From a checkpoint of a small transformer trained on Wikipedia.
Size: 14 layers, width 128, MLP 512 GELU, vocabulary 923, 3.03M parameters.
Training: a variant of Adam for these matrices, 150M tokens, 4581 steps.
Each number is 200 + 40 x the weight over its row's rms, rounded and kept within 0 to 999. Layers, rows and columns count from 0. The size before them is the row's rms in percent of the matrix's.

# layer 11 MLP up, 512x128, rms 0.081, rows 18-45, columns 0-127
111,194,164,234,133,154,259,230,272,240,199,210,277,170,263,167,198,199,237,206,188,260,169,214,240,231,184,199,133,163,244,213,261,209,166,249,185,262,148,282,205,179,206,146,183,182,159,185,158,151,192,191,249,182,150,120,224,186,247,180,143,250,210,205,203,206,199,198,243,209,169,199,242,190,206,147,189,244,149,189,238,150,226,218,142,152,129,218,199,188,207,233,247,198,229,231,211,254,192,199,180,119,264,230,127,200,222,210,246,226,205,156,149,148,167,152,175,162,189,209,203,150,277,223,255,202,232,128,320
085,169,126,156,172,169,285,148,194,223,174,189,221,206,217,176,233,237,207,190,123,170,251,285,191,194,113,162,241,240,227,187,219,196,183,275,210,197,222,244,229,198,244,203,156,179,180,180,190,99,240,250,213,251,180,199,214,167,242,157,168,173,165,277,167,181,204,203,223,257,204,234,250,161,179,251,243,176,161,229,137,180,265,208,226,223,182,236,238,241,171,200,230,141,230,201,174,232,231,204,251,146,177,221,189,195,219,264,226,216,188,240,176,108,113,213,162,115,246,191,194,164,249,173,263,195,155,245,286
108,225,189,214,176,210,173,126,168,161,258,220,238,215,132,241,128,170,206,196,227,256,229,158,187,128,197,264,130,166,191,258,244,208,218,203,197,254,177,222,233,267,267,138,155,170,181,203,263,185,288,164,156,162,167,233,171,135,201,207,197,109,234,207,151,143,200,182,177,219,217,154,207,176,212,146,137,172,229,196,311,262,194,196,157,220,151,194,268,184,277,223,115,135,208,205,266,161,212,175,241,229,226,212,198,192,163,221,218,220,224,183,174,268,196,241,164,209,240,215,233,190,232,181,249,213,197,144,200
103,202,204,222,214,252,220,152,203,185,242,249,168,184,245,243,161,130,229,138,202,219,266,154,176,188,187,191,234,204,252,217,226,206,131,160,145,187,255,261,242,190,264,176,128,195,230,217,75,188,197,209,212,236,178,248,181,166,168,198,194,182,250,191,175,152,139,229,247,191,221,134,140,204,305,223,149,216,231,211,230,173,196,184,206,155,203,134,172,197,137,220,128,217,241,246,168,255,207,186,254,178,201,226,203,171,217,209,228,185,298,183,172,190,199,250,208,258,251,128,272,157,203,168,242,174,179,286,179
089,204,203,156,196,173,263,188,153,198,208,236,171,288,224,217,178,286,200,270,149,189,205,193,213,177,179,235,207,159,268,171,134,191,151,186,151,193,198,228,207,235,260,159,185,219,215,182,97,119,232,214,176,264,216,190,99,135,222,171,183,273,256,193,290,204,194,240,199,217,224,217,154,182,249,148,150,209,132,285,178,216,229,160,223,211,260,226,161,223,152,222,187,180,223,238,127,161,277,192,206,123,183,218,220,214,245,225,236,226,176,157,246,166,141,196,250,156,211,217,232,210,197,200,226,192,137,219,225
093,187,242,254,185,193,236,190,181,161,134,166,231,235,188,241,165,265,170,184,190,232,212,186,274,213,150,183,141,180,104,270,199,181,220,233,209,271,186,157,208,228,264,230,196,205,172,227,161,152,136,274,192,160,187,166,191,249,167,156,204,167,218,241,239,150,165,279,208,272,199,155,260,225,163,195,192,240,204,263,184,182,221,169,116,231,190,223,204,161,150,262,180,190,166,200,151,202,210,175,284,206,179,198,144,188,217,209,190,243,206,127,191,214,146,249,219,166,278,207,200,201,173,220,234,202,189,338,133
112,186,253,222,158,189,238,163,145,263,292,231,207,189,249,250,156,251,208,165,217,158,188,225,149,177,203,153,214,201,211,185,180,210,184,182,143,241,194,199,190,155,180,121,203,178,234,249,229,195,221,178,233,189,201,291,228,133,123,220,166,209,197,193,167,183,172,212,200,200,237,167,197,195,229,186,291,172,209,253,181,217,233,211,179,179,95,223,257,223,263,167,280,115,245,125,108,252,190,166,216,205,181,278,146,152,248,216,239,250,220,243,155,138,197,132,211,224,181,259,213,214,251,192,215,170,199,206,149
104,180,198,227,227,206,256,155,256,194,288,216,244,225,222,256,145,186,176,234,169,221,160,202,183,151,160,204,205,142,141,228,241,246,162,318,149,237,207,165,168,166,205,167,189,174,188,174,230,185,212,224,214,235,174,251,126,196,196,200,239,188,222,227,179,216,228,201,230,180,172,170,154,204,236,174,192,231,172,184,268,326,219,204,207,189,183,201,172,205,201,256,113,178,236,194,206,170,230,225,204,239,148,229,241,179,194,146,264,231,214,155,82,204,166,253,229,171,225,149,265,227,224,185,294,137,141,257,150
100,166,177,168,243,178,154,113,182,214,204,184,253,210,135,159,190,213,219,215,196,292,147,249,244,218,145,234,180,248,185,129,174,239,218,213,137,220,213,222,240,209,192,137,193,144,192,244,125,179,203,253,125,177,166,224,215,297,231,217,215,220,271,176,230,151,190,184,239,251,225,275,199,154,149,207,168,215,178,211,194,172,226,227,227,207,182,210,195,198,168,215,194,183,182,125,200,226,178,197,246,169,309,268,190,223,249,200,200,187,267,162,152,228,179,199,176,172,170,162,264,247,316,171,175,149,132,215,240
096,259,190,202,170,220,207,238,237,205,224,204,275,224,236,309,183,206,176,163,176,193,187,186,212,136,215,197,121,211,243,244,222,202,139,176,240,206,216,249,250,190,181,176,205,141,123,152,248,160,259,199,273,158,212,265,195,207,196,132,159,146,273,185,177,181,204,217,260,185,242,154,177,159,168,251,232,210,203,130,197,236,121,243,200,178,265,192,242,241,126,147,188,236,282,187,150,231,160,197,262,182,229,214,132,178,150,168,201,214,193,232,170,185,253,203,156,277,206,149,193,159,245,160,233,140,165,203,175
102,175,202,155,170,175,247,185,173,207,236,161,196,112,201,201,195,283,213,112,162,186,158,224,229,218,174,179,230,163,279,168,223,170,119,198,218,196,291,251,160,233,305,205,206,191,136,203,191,166,186,149,201,220,195,184,225,221,225,203,203,187,152,236,128,227,208,225,185,196,247,175,297,153,227,157,263,192,202,166,200,162,281,180,170,156,157,195,154,207,221,146,235,157,171,207,256,205,207,203,221,246,209,321,275,196,207,206,192,218,208,220,178,259,193,304,201,142,149,178,217,240,154,171,171,197,206,143,211
105,162,157,155,177,198,209,214,165,253,150,216,194,179,167,199,224,214,199,225,116,198,257,169,229,150,228,170,215,165,218,219,227,232,135,132,245,175,223,238,214,269,228,195,186,180,216,186,257,178,269,236,216,120,166,172,188,176,266,128,266,198,175,250,233,151,245,243,149,188,209,240,228,197,161,158,198,254,185,183,161,139,258,186,211,221,215,274,248,224,179,244,194,229,193,132,268,202,190,109,201,112,219,207,137,189,209,210,263,202,211,213,249,167,202,159,260,185,252,271,185,171,213,191,239,115,208,131,278
119,61,100,243,233,184,189,134,197,184,217,186,189,242,238,263,194,180,256,190,181,263,187,133,220,230,165,222,235,165,105,188,181,226,140,180,183,93,194,219,176,223,236,146,272,193,235,183,185,222,192,270,205,173,166,290,169,208,194,117,155,208,247,265,217,202,145,222,212,243,216,241,208,218,170,213,224,131,221,183,205,186,214,200,194,239,199,234,238,281,248,215,214,129,213,201,192,254,196,280,213,208,243,154,231,178,170,165,209,203,201,142,218,208,201,238,157,134,207,195,241,210,198,147,242,227,201,229,216
104,227,206,211,140,167,204,150,201,290,219,126,162,243,224,210,214,189,214,158,289,141,245,116,249,219,260,172,222,175,198,222,187,214,201,198,222,208,198,233,200,246,192,199,131,207,305,184,181,168,174,220,206,161,183,199,219,159,146,213,202,215,210,215,238,232,192,252,243,151,255,176,192,246,172,223,148,228,237,142,234,235,224,262,255,183,261,210,246,248,118,189,91,142,225,70,217,234,175,170,215,174,212,99,209,169,194,212,210,171,251,170,176,179,184,183,233,230,221,167,137,222,238,218,218,201,195,184,247
112,210,213,175,128,166,210,223,194,181,213,246,173,172,190,183,236,252,179,181,260,165,197,193,166,248,175,156,193,192,195,125,172,167,135,231,157,146,249,228,163,172,291,209,205,146,232,174,169,203,170,163,239,249,166,251,260,229,152,168,157,128,294,213,227,201,134,188,265,218,239,301,283,198,170,235,168,223,265,249,176,237,235,184,220,123,240,231,188,229,161,235,166,216,182,163,222,202,151,260,237,201,235,259,209,227,221,202,214,188,207,183,138,142,197,245,211,186,241,86,247,217,250,176,226,174,166,173,226
084,182,172,275,185,245,169,219,192,233,195,192,181,114,177,231,242,202,189,170,226,168,193,147,243,206,182,270,147,153,159,196,229,265,204,270,220,198,233,188,200,211,229,141,168,195,238,146,136,262,228,181,179,299,204,232,165,248,159,136,180,130,195,159,127,245,204,213,224,273,198,192,177,187,201,193,178,145,238,243,216,267,188,191,209,160,187,333,107,205,221,180,194,150,245,127,184,152,209,198,220,260,257,254,205,215,189,254,195,200,141,211,208,136,201,156,231,191,228,142,204,179,211,122,168,181,223,181,200
089,209,295,213,197,203,266,225,140,237,238,150,236,197,183,256,154,211,242,188,193,211,138,237,185,222,68,238,230,206,251,206,226,242,209,219,218,194,197,240,199,213,136,185,165,208,179,183,210,223,240,194,192,199,224,188,134,221,229,168,87,110,180,178,239,175,113,248,338,193,165,262,237,212,194,158,169,180,138,147,234,182,250,135,193,201,217,255,145,221,226,223,176,192,204,214,191,227,140,238,214,180,229,267,166,148,162,205,201,206,218,177,195,159,166,163,230,175,222,192,172,245,138,228,184,212,206,206,269
110,198,189,190,190,207,257,199,180,179,225,196,194,114,228,186,171,243,125,193,235,241,155,188,213,223,242,223,201,204,232,191,238,215,207,239,222,212,162,193,180,124,220,178,93,143,252,150,132,111,201,261,257,174,183,251,250,181,197,144,192,259,121,208,201,212,208,253,212,174,206,218,242,197,165,193,259,220,196,243,136,184,228,219,275,216,179,257,194,206,240,244,226,190,194,158,241,230,106,222,193,139,244,153,224,156,246,200,220,192,245,253,194,160,177,280,205,86,234,189,121,185,190,143,182,190,202,271,207
109,134,144,95,92,156,198,196,134,179,209,216,225,215,172,220,226,165,158,223,175,179,293,168,190,152,165,219,230,219,225,163,214,236,163,196,184,249,269,182,197,202,161,143,171,179,237,166,219,269,232,196,162,149,197,259,150,211,192,203,136,190,216,253,246,235,194,255,283,183,270,246,241,186,174,182,199,189,208,109,183,248,209,206,215,196,181,261,273,235,317,218,190,252,211,190,157,162,244,194,179,167,208,174,213,144,154,165,193,219,196,160,162,218,187,211,251,138,170,212,157,214,146,268,175,215,159,196,176
101,214,196,222,179,199,225,252,136,173,244,209,230,228,94,242,155,259,200,198,303,276,220,178,192,204,122,264,212,165,207,243,242,153,192,207,145,210,199,220,224,212,261,200,258,116,223,232,173,229,223,248,199,250,171,206,209,267,231,176,171,186,211,217,239,178,228,223,201,192,227,254,216,171,174,176,179,143,249,147,226,261,182,185,224,201,214,241,155,224,230,237,156,233,128,190,179,143,164,258,233,189,214,157,206,181,106,230,191,222,212,208,202,213,195,167,180,123,275,198,205,156,175,140,216,67,149,177,236
114,174,205,170,223,132,250,234,232,193,213,211,234,191,231,194,173,179,159,238,91,183,181,162,274,178,202,204,209,190,232,211,247,208,204,245,211,290,177,224,183,225,166,89,196,162,175,129,164,193,212,221,202,198,173,217,215,215,188,184,143,188,216,216,214,144,127,239,228,262,208,163,195,178,172,235,193,220,266,160,278,149,234,267,190,229,169,217,238,220,239,163,124,114,234,161,247,191,137,152,216,215,312,167,126,178,198,203,189,213,217,209,172,222,223,108,245,243,136,163,200,232,220,206,238,205,203,130,257
084,246,224,114,167,187,251,248,189,275,167,175,166,179,217,248,242,176,186,131,193,201,146,266,143,198,200,212,275,206,271,134,182,207,147,172,234,156,204,234,143,188,162,206,188,235,166,208,215,204,217,231,218,189,179,132,234,210,173,248,231,163,176,215,147,178,207,247,242,169,207,252,247,115,132,80,233,249,206,278,193,155,235,221,209,186,224,132,264,95,154,170,126,208,246,222,265,223,197,179,168,171,190,189,186,182,162,187,201,206,203,246,223,222,267,251,238,234,236,236,189,215,190,193,218,175,201,150,190
099,173,235,155,199,115,194,197,139,126,213,135,153,224,177,196,193,264,195,111,165,171,178,173,192,158,196,178,141,212,278,212,208,214,220,158,161,238,263,195,252,245,211,174,203,164,240,159,193,201,210,219,198,207,176,197,178,279,135,140,233,219,227,219,178,260,275,193,191,202,222,213,175,204,243,240,200,241,290,180,256,188,200,183,256,205,120,189,215,172,141,177,179,194,269,219,244,235,177,247,219,166,252,169,201,260,111,176,282,208,204,158,278,181,173,289,190,264,183,206,214,170,231,183,156,123,222,193,174
081,180,130,178,212,168,216,190,174,203,229,226,245,165,101,159,224,262,194,228,123,168,221,125,222,154,188,214,216,224,254,146,156,211,130,221,255,241,185,205,227,237,263,257,130,201,252,156,168,127,195,144,195,187,233,86,192,193,157,154,240,174,228,217,197,168,190,216,199,233,201,193,198,158,176,143,208,146,179,220,240,249,202,240,301,212,216,175,207,224,173,160,169,212,275,270,215,177,183,196,210,143,259,187,211,198,155,161,303,203,215,209,136,168,213,275,239,187,181,137,201,250,173,204,160,197,234,210,168
083,236,205,280,253,269,244,199,201,205,222,149,256,166,116,212,132,263,145,224,219,151,158,170,217,129,169,221,173,231,223,201,220,240,162,302,209,174,238,119,218,152,191,184,231,178,266,183,150,173,189,197,233,212,204,245,160,184,120,190,178,168,221,204,166,180,197,132,134,215,178,199,160,166,169,112,231,211,230,263,276,202,153,177,161,172,171,202,214,171,250,236,238,274,169,247,161,232,194,214,192,266,199,236,192,156,196,215,179,246,221,270,165,252,187,201,199,218,221,236,250,196,151,189,284,141,199,156,182
103,215,224,153,186,155,205,175,131,194,231,232,149,213,193,225,199,269,129,133,239,219,129,218,183,183,123,153,340,203,130,237,192,232,146,201,232,182,229,180,139,215,224,220,240,220,183,217,230,196,190,188,212,218,183,304,192,291,153,196,210,129,200,276,130,187,217,241,202,175,199,226,241,184,218,150,216,204,233,177,234,212,205,166,177,166,202,182,211,212,220,170,202,220,184,192,257,227,185,273,165,159,208,104,211,155,228,159,160,196,199,226,235,96,193,273,193,263,207,160,201,251,180,252,241,175,234,163,188
111,114,179,179,189,142,231,160,162,172,233,211,186,215,188,193,166,183,294,164,177,215,165,330,219,161,143,182,213,196,174,180,182,226,224,172,215,237,183,241,249,199,216,126,168,169,209,190,227,217,191,237,171,204,188,220,206,196,208,146,149,242,202,239,207,256,285,165,235,245,202,217,303,180,130,171,290,237,165,228,215,118,212,278,188,210,160,195,139,218,118,228,209,166,183,148,198,208,272,262,252,206,280,231,150,216,199,267,261,209,236,167,165,218,149,174,161,216,184,223,150,205,229,223,168,209,177,174,198
114,175,238,268,134,162,207,167,113,176,185,157,208,202,200,235,153,253,205,170,228,207,180,199,189,142,188,226,170,219,204,143,229,252,172,329,182,239,168,147,226,241,204,226,233,210,172,196,149,211,199,175,193,221,146,200,217,257,152,232,155,136,235,210,149,130,275,249,226,226,206,249,283,186,166,215,253,249,208,218,172,250,217,217,104,209,225,235,142,218,128,149,224,245,218,241,160,289,219,210,232,198,251,197,150,164,221,184,277,206,173,168,173,236,172,165,155,228,141,207,215,219,228,214,181,159,147,243,247
# layer 11 MLP down (transposed), 512x128, rms 0.0786, rows 18-44, columns 0-127
106,165,229,250,242,227,174,191,153,196,191,195,109,271,151,187,223,187,182,197,236,124,212,208,132,210,204,289,181,196,177,247,140,189,166,158,182,198,187,203,192,226,247,246,248,202,194,157,251,241,201,143,214,258,172,166,160,238,198,182,307,219,234,234,319,155,216,208,196,166,187,183,218,191,206,210,159,187,236,281,161,200,231,165,232,227,196,166,142,252,229,159,188,133,256,115,145,162,89,244,185,235,224,192,260,190,267,147,161,198,237,202,157,159,173,221,221,164,245,221,215,224,197,175,191,213,183,145,176
101,133,218,216,191,228,263,216,204,189,192,213,182,241,214,191,166,220,196,208,132,224,224,220,160,269,229,260,237,236,157,150,201,211,173,196,171,208,200,211,193,208,237,203,220,164,213,204,256,19,184,217,193,149,104,163,243,192,225,137,168,227,264,243,138,141,227,306,182,236,189,229,199,197,199,184,211,221,266,210,185,187,230,210,228,131,184,207,234,220,247,194,255,144,208,170,255,247,208,157,199,213,254,103,218,143,193,235,193,203,220,162,151,207,129,253,204,191,260,161,143,162,169,156,208,193,155,212,195
106,142,183,154,213,260,213,195,186,177,216,171,235,166,233,175,163,160,152,126,216,206,206,240,200,197,244,101,194,192,211,204,262,189,155,223,231,194,223,215,213,221,169,219,143,187,328,200,246,262,182,203,187,219,255,159,238,210,250,105,287,280,174,184,267,288,217,172,190,211,163,249,142,183,200,163,239,149,212,152,235,161,176,176,238,172,113,233,168,172,142,199,171,242,169,256,240,226,187,117,157,197,149,225,224,163,257,198,219,229,187,222,185,163,228,208,220,283,164,205,162,223,154,203,216,173,237,203,218
102,189,203,164,165,132,154,266,225,182,149,225,231,189,177,188,205,260,227,175,164,259,253,192,220,227,222,185,98,259,117,212,212,230,198,232,211,238,231,149,182,219,196,228,170,155,231,184,174,203,166,122,178,218,188,248,287,123,219,211,206,262,171,177,210,250,179,178,227,249,211,140,244,242,194,184,190,247,195,162,192,195,181,197,212,158,171,261,183,220,269,174,165,166,226,124,231,153,236,293,231,268,218,202,269,233,172,123,221,221,138,229,199,230,164,166,193,149,189,215,230,186,120,265,104,185,206,218,236
086,149,158,208,201,160,198,163,270,263,207,184,213,161,200,216,168,132,141,201,301,232,233,219,179,161,246,172,138,273,193,199,215,207,201,148,204,220,219,174,215,201,193,179,178,160,198,230,246,283,131,167,219,186,366,198,233,177,227,218,222,180,196,246,112,226,240,171,227,192,192,173,158,215,185,159,239,188,256,166,249,187,113,182,197,256,192,165,247,205,184,168,187,130,178,200,237,259,193,183,191,229,226,175,214,129,234,253,191,151,208,195,169,260,280,181,126,213,260,181,230,178,196,214,172,142,205,178,170
092,266,165,291,251,169,158,269,177,192,156,183,165,175,234,212,217,218,134,190,187,253,246,212,184,186,141,254,251,243,224,174,179,208,136,186,99,167,190,176,155,242,192,229,238,219,196,117,189,215,228,252,214,184,206,264,146,185,198,165,189,179,202,210,194,263,170,140,197,265,140,243,239,135,163,194,235,145,197,219,246,149,297,243,251,201,110,196,210,181,178,160,238,141,238,172,196,197,185,282,162,255,134,172,226,200,233,174,173,194,226,162,183,169,170,211,224,271,204,288,218,230,210,179,193,231,220,166,207
104,214,225,166,213,160,216,301,212,213,191,267,154,180,173,141,146,248,224,165,222,208,258,152,157,277,166,185,184,269,213,251,205,204,154,171,210,238,181,183,163,215,271,227,235,164,215,198,137,192,257,144,238,230,229,211,175,114,204,198,195,204,193,174,141,236,217,195,144,198,182,239,271,214,190,160,230,204,210,217,164,235,234,122,217,186,199,256,215,174,168,152,192,189,148,171,171,127,260,157,150,217,273,187,244,206,165,240,184,156,236,192,148,218,236,187,200,254,103,218,268,166,283,165,154,231,174,213,289
104,217,200,201,230,187,213,286,194,128,205,173,239,262,171,159,222,207,204,229,140,236,201,288,192,274,280,120,197,188,162,162,272,199,227,176,205,253,182,221,266,183,214,200,221,257,172,132,117,152,171,181,126,179,162,117,196,176,200,164,210,159,189,224,196,190,190,208,178,223,209,190,245,227,188,251,187,175,204,261,244,230,249,229,220,210,163,192,235,264,266,244,276,169,157,125,181,233,192,143,212,213,198,168,174,124,177,235,154,192,157,136,194,218,224,216,202,200,166,209,181,254,161,207,190,240,226,250,84
098,221,234,197,144,269,193,225,182,162,134,117,206,203,217,247,203,197,189,230,180,164,132,176,137,189,165,182,242,269,145,188,168,235,211,199,239,202,244,241,244,153,249,227,215,240,227,245,221,176,130,141,170,143,78,193,222,182,142,207,157,212,213,212,187,167,205,192,238,236,197,236,210,206,228,223,170,230,144,107,140,225,284,136,186,206,187,183,227,122,199,253,249,209,249,203,130,220,235,156,222,212,193,216,264,269,240,226,187,164,208,178,177,315,173,220,249,204,223,226,133,204,199,231,224,207,200,188,146
096,183,162,205,206,170,220,202,203,141,164,179,195,194,152,224,182,238,185,162,146,169,293,127,177,256,192,196,157,297,155,198,169,267,171,170,167,205,276,188,161,213,117,188,210,230,206,267,213,229,230,205,224,251,218,252,208,217,209,258,229,233,145,227,188,168,155,184,181,121,240,257,219,233,180,147,195,204,225,193,251,209,165,150,184,225,164,215,218,90,190,207,251,180,240,183,241,230,129,159,221,298,172,188,190,163,285,210,219,250,123,158,158,187,187,173,183,243,175,278,186,245,222,186,129,258,198,199,217
109,227,156,243,161,130,237,223,135,170,197,200,235,209,295,238,174,222,194,171,254,205,230,187,125,179,116,214,257,249,147,210,190,198,246,213,233,252,204,240,192,183,165,124,174,266,218,205,282,203,214,131,207,160,241,138,248,170,188,206,170,178,268,189,152,210,193,136,177,191,185,236,162,214,300,229,204,180,193,153,128,168,204,151,173,207,141,249,204,162,175,234,262,183,135,209,214,215,184,113,186,235,175,101,258,247,207,192,242,270,179,197,226,257,219,192,183,248,219,180,197,212,168,215,198,256,236,191,229
111,210,249,196,212,214,188,169,198,214,167,177,201,191,137,145,217,257,175,265,186,195,187,237,192,195,161,209,206,206,201,244,179,142,209,194,178,221,223,231,227,170,210,129,252,202,257,179,222,204,204,234,200,175,86,203,137,151,137,120,172,174,245,221,207,220,259,265,198,170,145,286,174,249,156,151,108,197,262,251,198,182,193,122,230,153,173,198,232,237,179,197,221,283,156,173,202,237,200,261,185,212,201,144,184,242,208,223,288,164,202,173,215,90,182,217,214,231,185,230,239,237,134,273,250,253,169,240,227
123,167,198,215,177,183,244,196,279,140,233,143,171,272,282,131,175,206,214,170,220,204,205,205,172,206,247,174,215,155,185,233,213,293,194,224,159,169,188,86,209,258,249,170,268,191,227,154,190,178,213,215,167,166,160,243,188,184,216,205,223,202,223,270,129,181,162,224,226,172,212,221,236,172,153,192,239,206,289,263,173,199,216,126,188,308,183,158,190,164,204,135,179,222,207,227,176,216,165,148,256,191,306,174,188,183,278,227,187,161,150,233,158,189,177,212,112,196,203,137,246,209,170,219,221,206,219,178,201
098,165,134,157,200,203,169,240,224,212,184,212,240,251,187,108,184,180,210,220,143,244,152,210,229,203,186,260,217,216,205,121,252,220,251,245,268,208,223,216,273,174,256,200,207,203,174,218,185,160,170,221,190,233,196,218,220,201,173,190,214,158,221,198,129,248,194,174,214,113,186,143,216,143,244,222,182,132,219,224,181,188,193,212,180,202,261,242,196,199,187,201,267,252,200,256,152,151,256,234,171,88,127,196,252,203,200,208,228,205,161,190,161,333,176,114,193,210,197,245,259,170,208,158,129,259,194,152,160
125,178,143,279,250,277,218,254,214,167,183,242,173,256,246,152,211,248,173,209,195,270,138,235,244,198,245,197,208,124,206,99,122,157,226,135,189,140,274,237,224,152,196,217,274,157,168,203,149,182,186,113,170,190,189,223,237,177,184,271,227,217,209,173,252,191,182,191,227,235,190,221,185,153,191,198,197,179,220,180,186,151,254,267,239,263,197,189,238,98,202,190,248,252,238,185,143,213,146,217,168,196,163,194,243,195,218,158,243,223,239,135,197,192,170,198,168,183,206,131,204,182,197,194,252,253,231,188,144
083,214,232,131,159,213,277,200,230,198,200,256,180,164,226,229,152,167,215,192,159,209,271,238,243,198,236,202,219,220,215,248,167,163,226,192,207,148,202,207,213,175,202,305,198,177,180,291,211,146,173,204,226,69,187,148,191,163,223,234,234,220,249,246,189,118,217,130,174,149,260,222,172,162,171,208,210,242,252,132,184,170,156,185,182,227,214,150,207,210,166,272,226,267,146,243,213,195,105,202,220,89,183,168,210,191,210,156,239,234,233,248,239,244,216,164,201,133,152,207,192,201,181,146,194,242,186,214,223
091,174,160,216,227,231,191,149,206,155,149,246,229,162,200,164,185,199,199,161,212,288,143,236,229,151,239,238,165,182,187,185,233,151,205,185,179,178,145,199,222,168,259,189,185,166,176,164,212,203,175,166,245,245,266,245,192,200,218,281,246,241,144,203,168,248,228,197,216,192,173,184,158,287,224,159,234,237,222,268,223,209,168,207,238,169,207,209,201,225,141,124,141,206,233,124,234,178,241,136,142,280,240,145,147,242,168,174,121,123,209,194,230,256,297,236,202,201,261,153,195,192,228,175,158,198,164,258,267
110,217,261,188,241,174,222,190,235,249,177,257,115,161,181,144,139,188,200,204,163,229,199,265,164,213,211,256,231,213,235,178,193,165,208,161,134,193,233,222,208,195,305,177,226,193,132,216,173,174,182,236,159,195,135,225,177,166,224,240,188,198,238,116,175,254,217,240,118,256,190,150,211,133,191,179,234,186,180,120,209,227,218,199,193,137,238,185,130,242,207,208,211,208,256,246,254,187,191,134,124,237,267,241,279,173,176,237,191,181,210,150,202,234,213,221,209,240,229,257,270,244,154,174,162,218,164,110,182
115,207,129,262,275,149,226,115,184,228,133,186,136,229,254,191,182,156,182,232,163,162,199,167,169,233,216,239,233,166,212,145,189,203,166,175,198,195,193,200,211,218,252,183,157,143,228,250,292,230,179,200,259,197,142,226,247,271,193,187,125,195,191,234,160,158,207,235,230,210,185,188,281,205,204,203,238,256,230,189,164,144,216,145,203,196,152,292,153,210,175,187,202,127,253,225,238,181,203,200,222,222,158,199,145,186,176,206,221,133,215,241,251,291,251,219,180,222,182,233,167,157,127,204,239,143,233,185,298
101,140,220,278,122,202,181,161,212,242,263,183,110,194,240,135,155,169,234,236,153,252,154,201,199,144,196,169,196,185,205,186,149,232,168,252,123,199,125,176,193,229,230,249,226,262,225,132,212,194,217,222,213,125,224,206,184,139,187,252,178,166,204,197,185,250,187,154,183,247,202,184,163,136,238,156,232,227,134,263,231,201,158,181,207,290,239,127,247,261,236,195,228,149,204,296,217,159,247,147,186,215,158,202,204,239,269,204,159,202,197,226,217,219,217,165,227,222,176,216,187,206,193,239,183,230,227,124,262
119,194,208,143,190,215,165,200,115,178,155,155,255,142,204,204,260,123,170,209,227,177,242,256,185,168,166,197,206,282,244,156,231,185,178,183,218,190,284,211,207,217,201,208,250,226,152,256,180,153,138,234,271,203,220,239,202,245,195,220,118,227,244,114,248,143,273,206,194,199,234,228,186,217,285,221,200,140,116,173,245,230,209,233,234,225,185,151,114,180,148,177,153,147,204,190,254,169,199,148,168,210,130,185,255,231,179,213,186,196,183,252,221,188,244,266,222,163,201,167,237,223,156,190,193,180,215,200,287
090,155,233,216,168,205,171,125,196,171,254,169,244,206,185,217,191,142,212,300,208,207,182,189,275,235,222,143,158,202,102,238,209,228,215,203,152,264,207,193,186,238,253,271,110,181,240,216,194,170,254,236,175,182,198,175,206,194,253,135,177,161,201,237,249,171,189,198,148,205,137,197,191,216,138,269,123,215,213,171,270,245,201,135,279,198,161,243,142,255,170,237,270,210,229,197,164,247,177,147,237,237,227,167,183,244,239,123,210,158,226,212,186,244,197,173,189,179,182,208,211,129,238,228,217,195,122,182,236
104,166,171,306,159,237,219,238,181,229,188,169,248,152,103,199,235,211,222,212,174,259,178,197,229,202,216,170,190,265,167,175,199,198,121,220,258,128,149,248,235,170,170,210,192,201,198,236,210,119,228,234,239,204,133,221,195,139,260,201,211,198,173,204,222,148,213,258,167,194,282,169,155,243,195,205,184,167,175,283,163,244,235,237,245,128,170,266,227,184,277,239,202,238,187,161,140,149,252,198,118,210,106,262,225,226,217,179,182,239,185,215,185,184,199,202,235,209,218,143,186,251,139,245,162,181,198,181,175
081,197,212,217,247,208,153,216,224,169,207,146,157,227,229,212,192,233,231,217,188,258,193,244,180,168,210,248,207,231,238,165,207,205,258,206,216,156,215,213,271,178,178,119,175,189,225,192,172,249,217,238,195,182,418,212,182,167,163,185,194,204,166,258,239,207,184,165,171,192,166,235,162,229,199,195,207,168,137,233,144,116,192,183,192,195,222,165,174,66,268,197,173,243,179,264,265,167,143,188,264,196,187,222,219,182,190,193,212,210,143,171,189,184,195,183,134,140,232,214,277,200,217,207,159,195,209,175,225
080,152,242,138,115,159,180,195,174,192,203,196,188,179,270,196,237,179,218,238,179,174,243,164,200,234,204,167,232,142,193,182,172,158,201,182,181,182,240,301,189,230,262,178,222,234,184,223,232,173,233,197,170,196,47,137,256,256,254,185,159,226,185,203,222,214,234,314,241,184,198,246,235,214,190,218,153,220,264,160,135,217,202,198,256,226,200,193,228,293,151,210,185,153,218,201,242,191,203,209,266,148,190,174,193,188,230,173,178,183,237,121,203,160,150,208,227,158,191,168,153,165,181,249,128,273,176,224,251
112,151,220,166,200,231,179,212,250,267,188,200,250,175,193,214,261,129,187,220,159,231,214,189,210,168,282,187,135,210,214,215,174,171,205,113,165,130,143,163,249,211,170,163,228,189,184,247,213,211,177,187,190,200,112,239,137,246,227,233,141,200,135,191,255,174,199,179,194,272,182,117,201,233,149,232,172,168,281,179,254,153,250,212,198,131,156,170,149,284,192,226,162,231,248,170,214,237,207,219,203,228,223,292,276,126,173,219,196,228,167,196,180,185,199,214,250,267,179,258,200,229,162,229,224,195,151,228,260
108,201,246,194,218,213,231,212,216,215,277,192,161,253,217,182,160,238,169,220,222,231,203,166,245,211,160,183,157,165,211,229,233,257,201,191,132,197,213,218,223,225,261,218,224,239,248,211,120,205,259,196,188,176,123,182,128,190,209,176,169,236,210,146,172,205,196,191,157,140,189,163,239,235,128,193,191,299,162,261,262,231,229,188,111,210,142,207,204,143,264,194,223,156,203,229,151,204,162,200,181,206,297,210,214,163,214,174,183,150,225,177,208,193,200,227,187,204,46,139,269,203,145,170,225,262,239,261,164